config = dict(
    n_layer=18,
    d_model=128,
    n_head=2,
    n_kv_head=1,
    head_dim=64,
    d_mlp=256,
    vocab_size=3091,
    activation='swiglu',
    norm='rmsnorm',
    norm_place='pre',
    norm_eps=1e-05,
    positions='rope',
    rope_base=10000.0,
    rope_fraction=1.0,
    qk_norm=True,
    attn_scale=0.125,
    bias='none',
    tie_embeddings=False,
    parallel_block=False,
    init='normal',
    init_std_qkv=0.027,
    init_std_o=0.0,
    init_std_up=0.027,
    init_std_down=0.0,
    optimizer='adamw',
    lr=0.00435,
    beta1=0.9,
    beta2=0.98,
    weight_decay=0.028,
    lr_head=0.00819,
    grad_clip=2.0,
    warmup_steps=404,
    schedule='cos',
    final_lr_fraction=0.0,
    batch_tokens=32768,
    seq_len=512,
    doc_mask=True,
    train_tokens=162700000,
    steps=4966,
    dataset='wikipedia_en',
)
Each number is 500 + 50 x the weight over its row's rms, rounded and kept within 0 to 999. Layers, rows and columns count from 0. Numbers have three digits each. The size before them is the row's rms in percent of the matrix's.

# gate: layer 15 MLP gate, 256x128, rms 0.158, rows 42-72, columns 64-127
# up: layer 15 MLP up, 256x128, rms 0.154, rows 42-72, columns 64-127
# down: layer 15 MLP down (transposed), 256x128, rms 0.151, rows 42-72, columns 64-127
gate42 095:448487570485542419381491598466491470560542438478508456445495481535398498515495490418590515331542528523567584519545510428461382415461444489511479538456533494437449497536547550479474516503385583
up42 102:467408511526532460493511514505490559512522531467532528480543535358569566479473531475449558495545499458454568444496437549428586485636508472502533543585470439511389504421518415576560409492476417
down42 101:569425427442509550547458435354479481522609479549516494587508442490500491516501494474456442488523529508623434584476511464479554481524504514569568555518449500568436457542520522408544563502504510
gate43 096:602516511429502464452452620512543522490398478472436448488531519500503541451530499488468506391454474448497484524510595485495451528589524489428479463540548554536500585536515402499490566437539379
up43 097:487495509503481572443460545560549511473502403503445483492492553483546564538489503486540481478439524454571462471527477472396543539528486389584496452460432478552438569565589412517502556559493445
down43 092:427533482479564539647547441506584489481564577506632558498544554531416397508589450485491584512520486407487530559430497426546435513512493609475510520474519519520481444517527488508565501531611503
gate44 098:443441461487582478557545568487458505529625481551442592506462446514571461493437454442507430417541550527500442442568440578547537482549489488538558461395446493531501511508529454525492553519453488
up44 102:428448481512422489399422403531519535564465386417466464513471565481535428545586519374501523501502493498388523534472510530591561529498530492491538599534494442521478530536463453571467573392544482
down44 100:468456462441468543583473455499511544459419646526539474451485483540452547560452496573509413449542450510515463564453500486608447494557431423509535469525468497514538521486566480442515435515477600
gate45 096:496492420548486607406486536536477458573424476637560507490536479551517436447517520409521503479453467471508521465531509505532547544527522558417478573448405538598582585448449493499470553408516509
up45 100:503496524490493431456476543522516560474522420454452538505458535477480468565510433518510508485506480501445524565447551563502492464477390539472513520453542522573377508484526394513414524511448474
down45 103:450436473658552459459533448475485555532485513471461486537416467515476507461461489469452529458573457418482577486494521515535486498531500429516502447520601490417424470545611455511556469465563480
gate46 097:589508616607488517411537537443534533550512495449503532480535521398493486527600479522491440538537490481581539588570470593463564466572445590474558464552493462567529465530410553481486519433504521
up46 098:496502503453469471577486445507430512481603461496528453511439546503494534554471454577490468405552509559534535513444486510540464529555449444512452593490526424444433494491467435441439510520581516
down46 098:461595537545481427480498443439534570617491490497578493394538490442535522443579477566491530506502500473436606572557476519525435496597485543508532446539481552400426524429575497445562604556445522
gate47 102:514571545579522501553524486515385493579472468423534351480463480501540462434490579547461519597529487475516527448498512513463460492599538365522427489545500480529485526500529490545519510472562514
up47 104:490469450514498539526477494456459468547524450479494587460553574519459527388535500514511451483508572483482503506504500621535508430531466567512511416352448513468539425492526621505510511435503464
down47 104:473494499603453538517626499457476463454491455548523533430504529476586489513480488462552580498507563518485503368519462525504411451587590488540459555559555489480574564517518385544451503534522522
gate48 099:536528387461457496494539581455438474413446473512533501608507495492483545551512455473444537478523512624438531506497576494531527543521436500492443468441547511587483520428523547546508493508489475
up48 100:446463484446443508510499506451433461468414581489462519555433428517527495564471503486479520490447486519514495471581564465576513520492489451574465543500481503442466548537412592611580464566365472
down48 099:508543496404497479487551518510527536432533527505528553520425503606532451508445498548494390365548433520525472533488512487478462449429553435501519492502469526626504501553570464509560509521401395
gate49 093:570512553449626595553454421470515555562528448615449459539470517507478463442447437478528537578549444405561549492548482355504543558530535582457528474517612457425521474544523560464471452453583479
up49 094:511490616527496418559532635528530466507509570385549480514515517500496446531515497545571505539452517510502520521548519480398586508486382460497484488425532606564526425508540474520441509555503555
down49 097:543523491527517514510517501487494541536371572478483571493463491429498500554496591419455476496470399481502529471504455562524549517491422384482431634579492503428559502506439435563522555498473463
gate50 109:594458456491588554420511442473526497514504567473521481510453418547481463399532439413446391522528563481450508439529524450420508478476576577520491442461487500465556405437552537562428525504529582
up50 103:535459494527513559524485413515463582577646473496553442521495489545501495403516471517475461564551524467430485527524467396536568449444463462526488465489530472437523490454479503543476477561418610
down50 101:546497511472574634452479561423622507523472454537511522479480609497451506512464476466561528542444606503476475522493537502493497475474471462545541444585558485531531485486542450460499548519565460
gate51 101:448541531460462543509504453558584526560429556412444497536512451493542565591560476444491524480496459488544503577447477491448516424519500498432515465587583501476634550494482605533482571499525463
up51 096:452589434455471520484485482485544505526413453514442506573501604540424527543545450528441495498463498429570481546435518556493510404556510461416482442529543496522508536538494502443512562485609530
down51 098:574474520407519421434488509521541461439449481560481524462434517480431500560579413497478599506550457508486508571553526531482392514505504486471448529478478440479458458507514458371628446429360555
gate52 111:583468396502474556518439529522576544457556543490584527502478526477551527530457491516545489460560479587498517489522419355509525441450556488494509456443508513572475560510561462566521484553580587
up52 101:519457528518424502583491536504498478473542429614428514524463436559509493468506483545464503495618425551518457497457567394567502501497465510516439476538443554483476493409526471449536546400549505
down52 100:501479566558496565420514575620574558494434411540507517465486512522493493419373522569458542459418478469401519487490477477515503478567560560443507519528492542568541559475560532489507535587497582
gate53 101:543567522497500458460481524446423453553454530443462396550556500555580517555566510488511592462503492515553530484494497566388470594459471560502457518533471490502448632494452388480480528478631494
up53 107:399591391472465555429554379437542537522515466501467521504534426476529483489453541495516518466617426541519451598477525450592470481508509526518589562471534541419519476495484492480388508494535445
down53 108:450471464516528536490450529509574452525534525485415512499449490445630548500586511450511480491480467454470519381510505367506598486462453507509545580452468495453680599457439467527472533408457489
gate54 096:467439522562505499575533550510414572524445517526525480549484388541512481522477497523405453479477484512556496457535503430528499510524471531521484349561447473561556490555581499548448522513516471
up54 100:538487530445471501598492497609542456515448474400483593461475504496446503452592474546515555480496572582518437596588493417427492493558481496474555530485499488564549412461520510478518504553559457
down54 099:501482580537464560422447636533433514435499535541576377575471491476506490536551470451441431493452521445407530450512486532475512395559530532479588522534447376508563492479446458487511513474555506
gate55 094:505587495530466445453545549472462559486542529559411519482505404561485517519623551527525581490501450497462531528583509471486556473505475571544528472439541499485481539513506441491442472489496396
up55 094:444537451467479464476501520481558539522499555465501525622497438525546513426457479459522499472517480461527444479499529438524528421583560406419509436539573484505478441555454546451447480469477497
down55 095:546527627456504523413397481528554420533445424509562518458495533553486454479586566546481476524565583522547544511564579505504504513524463452535424586540448503410512535545470590535587490463460468
gate56 098:529461587421617559478540650454559433565513500439520505507465444528532492489568529479549520599502452479484489485478437486447398534589551546475518553507527528490509457484494527602570476516448535
up56 106:489437520456546495476551563481571437544397527454541479591467458538510513445526473445503430609487497474511518508545464576540449458516556486470628483478408506512389536496525462513437521492483563
down56 103:525502446555491496529465530475452485525527493514524459535530503578526487502445509489520508420502510482507460566411488457492491394486536485555537515455484450592509458514467488497490481499481533
gate57 112:488516468645546507522506596581518440414481523560511510441581436422451540523426438483480501457506517557417494486485498469516590508490416460565469490527498488533593501402525533492457494509436527
up57 105:510590448526532490520448552530527461457562539523533436504519422504426502550448531520494573455503522535525530604434587509531499594457595457483455475526528423510561419467453482497459508591444423
down57 102:500574533515511456489428406494538477476476510463557485503528484455488556437621376623545425467480533432616448461489543554499447557503529460489586405508517517434474529492507475420409547478572497
gate58 095:583510472579547593413470466515574491537496497565467486486510412488531582438486446473473432540510569499539477440462447514471425535481558530428478634494443499518487586505487486518550478513427528
up58 101:382462496472516434549540500455453592459500506461539528506557650477497416558524440512410558434502427491429508529449481526434524388491455448508529481514553527587541462488531496458386504461471567
down58 094:546441498587429523501593581545519409518503557502551485576521439483512528479495487447534516505497517437459489507501452538451539487514465572479502432564470561488524473471465440433461435547448524
gate59 085:542481489480483547388503470444491474567459522482586499530492525458625552522481552474414441552552477475449582459513553513540492526460526547471526584557541465517568480442558544515460495503556585
up59 101:473476451383536564498473471535517514582491498490596463488535532411487593575520512533446431575540426476529524504422556524560458481502515512502499521457539559479517444463582565500429534582599584
down59 104:490473505472508474488447508487536509409444524507531507427481549503502499490504491506487615475504564528457526475430487452494540526518460489526472430486433537543522448527515466551434546453454482
gate60 100:505543605484412574552515495455517484391521473578529501485481476678462488508524341467472418476412513430508467408507492482458514505414473530503570468446548519541552509540483395477437525501443498
up60 101:512449533454457415561461588437478498488521514495472453496525452476493523469554402426462568506579497453566508455448442503503466499534386523630539446588412457439509442505518579559579500439477579
down60 101:452522508525472473444469564452499626456509547510554521484468469502492452625539441447518520490617430413440475529484625520536430563570507574418525509505488440387383538519477466512571497495478525
gate61 109:480496378488550548544531524432439561443487568476514507416477497548527489602587461501503399487458511426554501582621400443456590470531462495437459458456434494499431503546522455492441514473514523
up61 099:472487467579531472480451484498457449515459487539493528547443495515573567500459598425532528541480528439382490571430539448480470447414507430490504553520552570580521519434582503546545524534488520
down61 098:524427535561524432534599565463451551498518481508487528425500468494516494551487515513513448563492526427445456507564549417514557565427544590558484543504351440608461487399567506487519582565475431
gate62 114:550478506557622510450571518483631564561422465590494485496519521502540437453531437523536510446486492475506567467511526441409444490530522468350545461558531501630544519425494543490493460506421471
up62 101:386480455461479528636549637537548514464461534543467534519476437491532489561469529567520524500514522496502432548533453625467529515503539552520524534588538462535470575494590411544419492508533421
down62 101:505530488472520453417623436577569493512475578513491594517558544465553510597484478457504562489588431494433503425486428507408566517485407533482500491498520554548581565504412521400503525500504482
gate63 095:435563423481549545474454551487559530549527567590448410467486543580468555512567454479521457467512570487500504550468536426602483457500532379569515549484515612412512540470557509458483446503532575
up63 096:556404525549476510391507459541505443458578556521542559415519482552527515480536467500530521562441546526420517519506470477566548424505423534532502490471555501493440377571400495504522429464497533
down63 095:473546488485529451505405471502521510606484512507453525408464529600374446511511625503494435536485514475511484590456491460510519506518404399472495463442603490566524536490632559461471531532515474
gate64 100:526548501464553446513584535548557532565496422530567554559617562507468524551448499488493519609578421556461550536574478500499447501441566458450425474420468568535517474445473511425492419549453497
up64 106:585458510517528487490534521478472498571491452514531497526546523517530516595491528481445523602492486474462490411520533545370516561509503517472493496501497434460664474525459427553481552523439469
down64 103:477489433469536599556556500531589449502442471597512506557503422449536478527468497582488494447425428548483474446612528507565586475431486428469510437505415516434520473520463528489464457518535508
gate65 098:456517438452555515481452507420407535528505500477478519450434462537601556529533505439465499485532505357444574496499501473428489490558489551445470501532440532589544576520558421513453606573509529
up65 096:529439506510533493496512473450527584511462557439545546455396416497439481552594486503541556523466507490608363567543491517399525579565418452474542488468544487435425472500482528465436528564532479
down65 100:520546518482507576518560466560472468525513443540490583515419512553568587522461584453530446478525503495440569453492482487469496436529409493394559443392434503516489528504515519534468531473491396
gate66 109:577465410547431540518500496405438449512500457520439480437512567468579466502537496553470493431574513510486471510525419623508561516527581532578509400537473487464495528454510457544537492475510526
up66 105:561516462532531554542468567505526572517521565499429513517482545358466523474504519529448555466505529493453536469516476495492479477506473475466594466445549590472573507450505530451428528465493456
down66 101:500461455513418447417414542457504451516484469485555469481554516499621412506450514525470548413459494531476445598559538492500460515508478502477507558488610538506530513452511428553517426551429437
gate67 090:470451423560504548431558662441472526610550487469454503387438483525473530520466439404459504556503504534472559496461481458487608592522453490518522543536539547570584515461528516471441577604469623
up67 092:488488480441404495541550507532438448489531512446522511517433529466435473555481531498493563477448439511473432499401462416452528477573460557539430486403407437433406491534455555483469461548570474
down67 103:464487594493427424483426519524538554527430498541559494499482545382473453508568570571522534552434488518587547468472436540512470345473530516473458489477563536460569490510438540490567482504480481
gate68 106:461527469490551584447508498461541453503487597470573545511468428547445543506533467555491438533512471502508465510539633535531451450463569568449468407472455474530597485495522485505379526575557542
up68 099:477519544457573612503589458557498599476527466512515428496547559559491513459622551473487630519455473542536553520526571480531475545531423419522562555460520534409501510459432498510556548531588465
down68 099:541654558480478490438461476534509485522527493472500525506443548571445477507537493453510446586596505538349414473548527533519566544405583515586453478496465460511501443443534565559492538523499502
gate69 100:501528528514477463447447502493549483453518483408496477565580454580599486412445445506485529427493420456427501511470458382410528488431464530458517537499574561586499466471549444560595401537487531
up69 097:514493417518450471442493516565469482470464468559446474543580407446535490499501585616506441547574442462431476479534462516482542551554419434427498535433505459518522466509567504525507557382566473
down69 096:543600534596448427457541535493472518506484468484500488487554524492510474551669443504453496477418431421571460476500513487543493544489602522535524422501509481492555539519497559451502485617592524
gate70 101:504523583510603492404532538515558501593544620404466524586503484489466520481446523461426447559549447455464524539486552489489478553488488540485454548511511508486482512429528551436525459505474495
up70 100:603505522482429506574524491592491608489571405533504496498474499531450528504519521526489469471487530417559479520522486582399506461482512479537538522547470502415525375526458576522410465416518515
down70 098:434545523529491530507427484520482464517548490484512507439458470408533402489501509524558460625537563506450481503523493399550575573514527456437572499522541446538510632516442499516610458523333506
gate71 099:484533521469514492469437440545549490555501517455520430571509545465443561551474476500545394482514478458544546533438462437491482422580510498445481511522489481552503433471544485499524490481568442
up71 094:481487524560414455545461529519464473450349505453448490481516577559423490547553510512479640496457541510517481511420497554495473398524446535479478403588553548554505574501475558481464485469598522
down71 094:474527507478483509483498463514582500572471501517570506518487494494609545542546531439502485454504452474532506584584533498548434434622535543475478565522398467521562493440434447536525497534473514
gate72 096:481475530516496552460550542553522459454630618496511438535468485519513546442594444552438489530512463421483626465461493444528538544471541492502452454472511506418474525526464487433495591526439562
up72 109:507553519518507452466427436501494388414440418488534576444509490575480449502498513498495496408549486533503485485441477563422508483474453561580572533495583440564536465477419521517551536454520489
down72 099:470559442554484467513503501573428533589514551435536544518538474566509463486499525447447541566523517433458440472508499523496522492520436506493463556489480545535485523465474450445563463529480523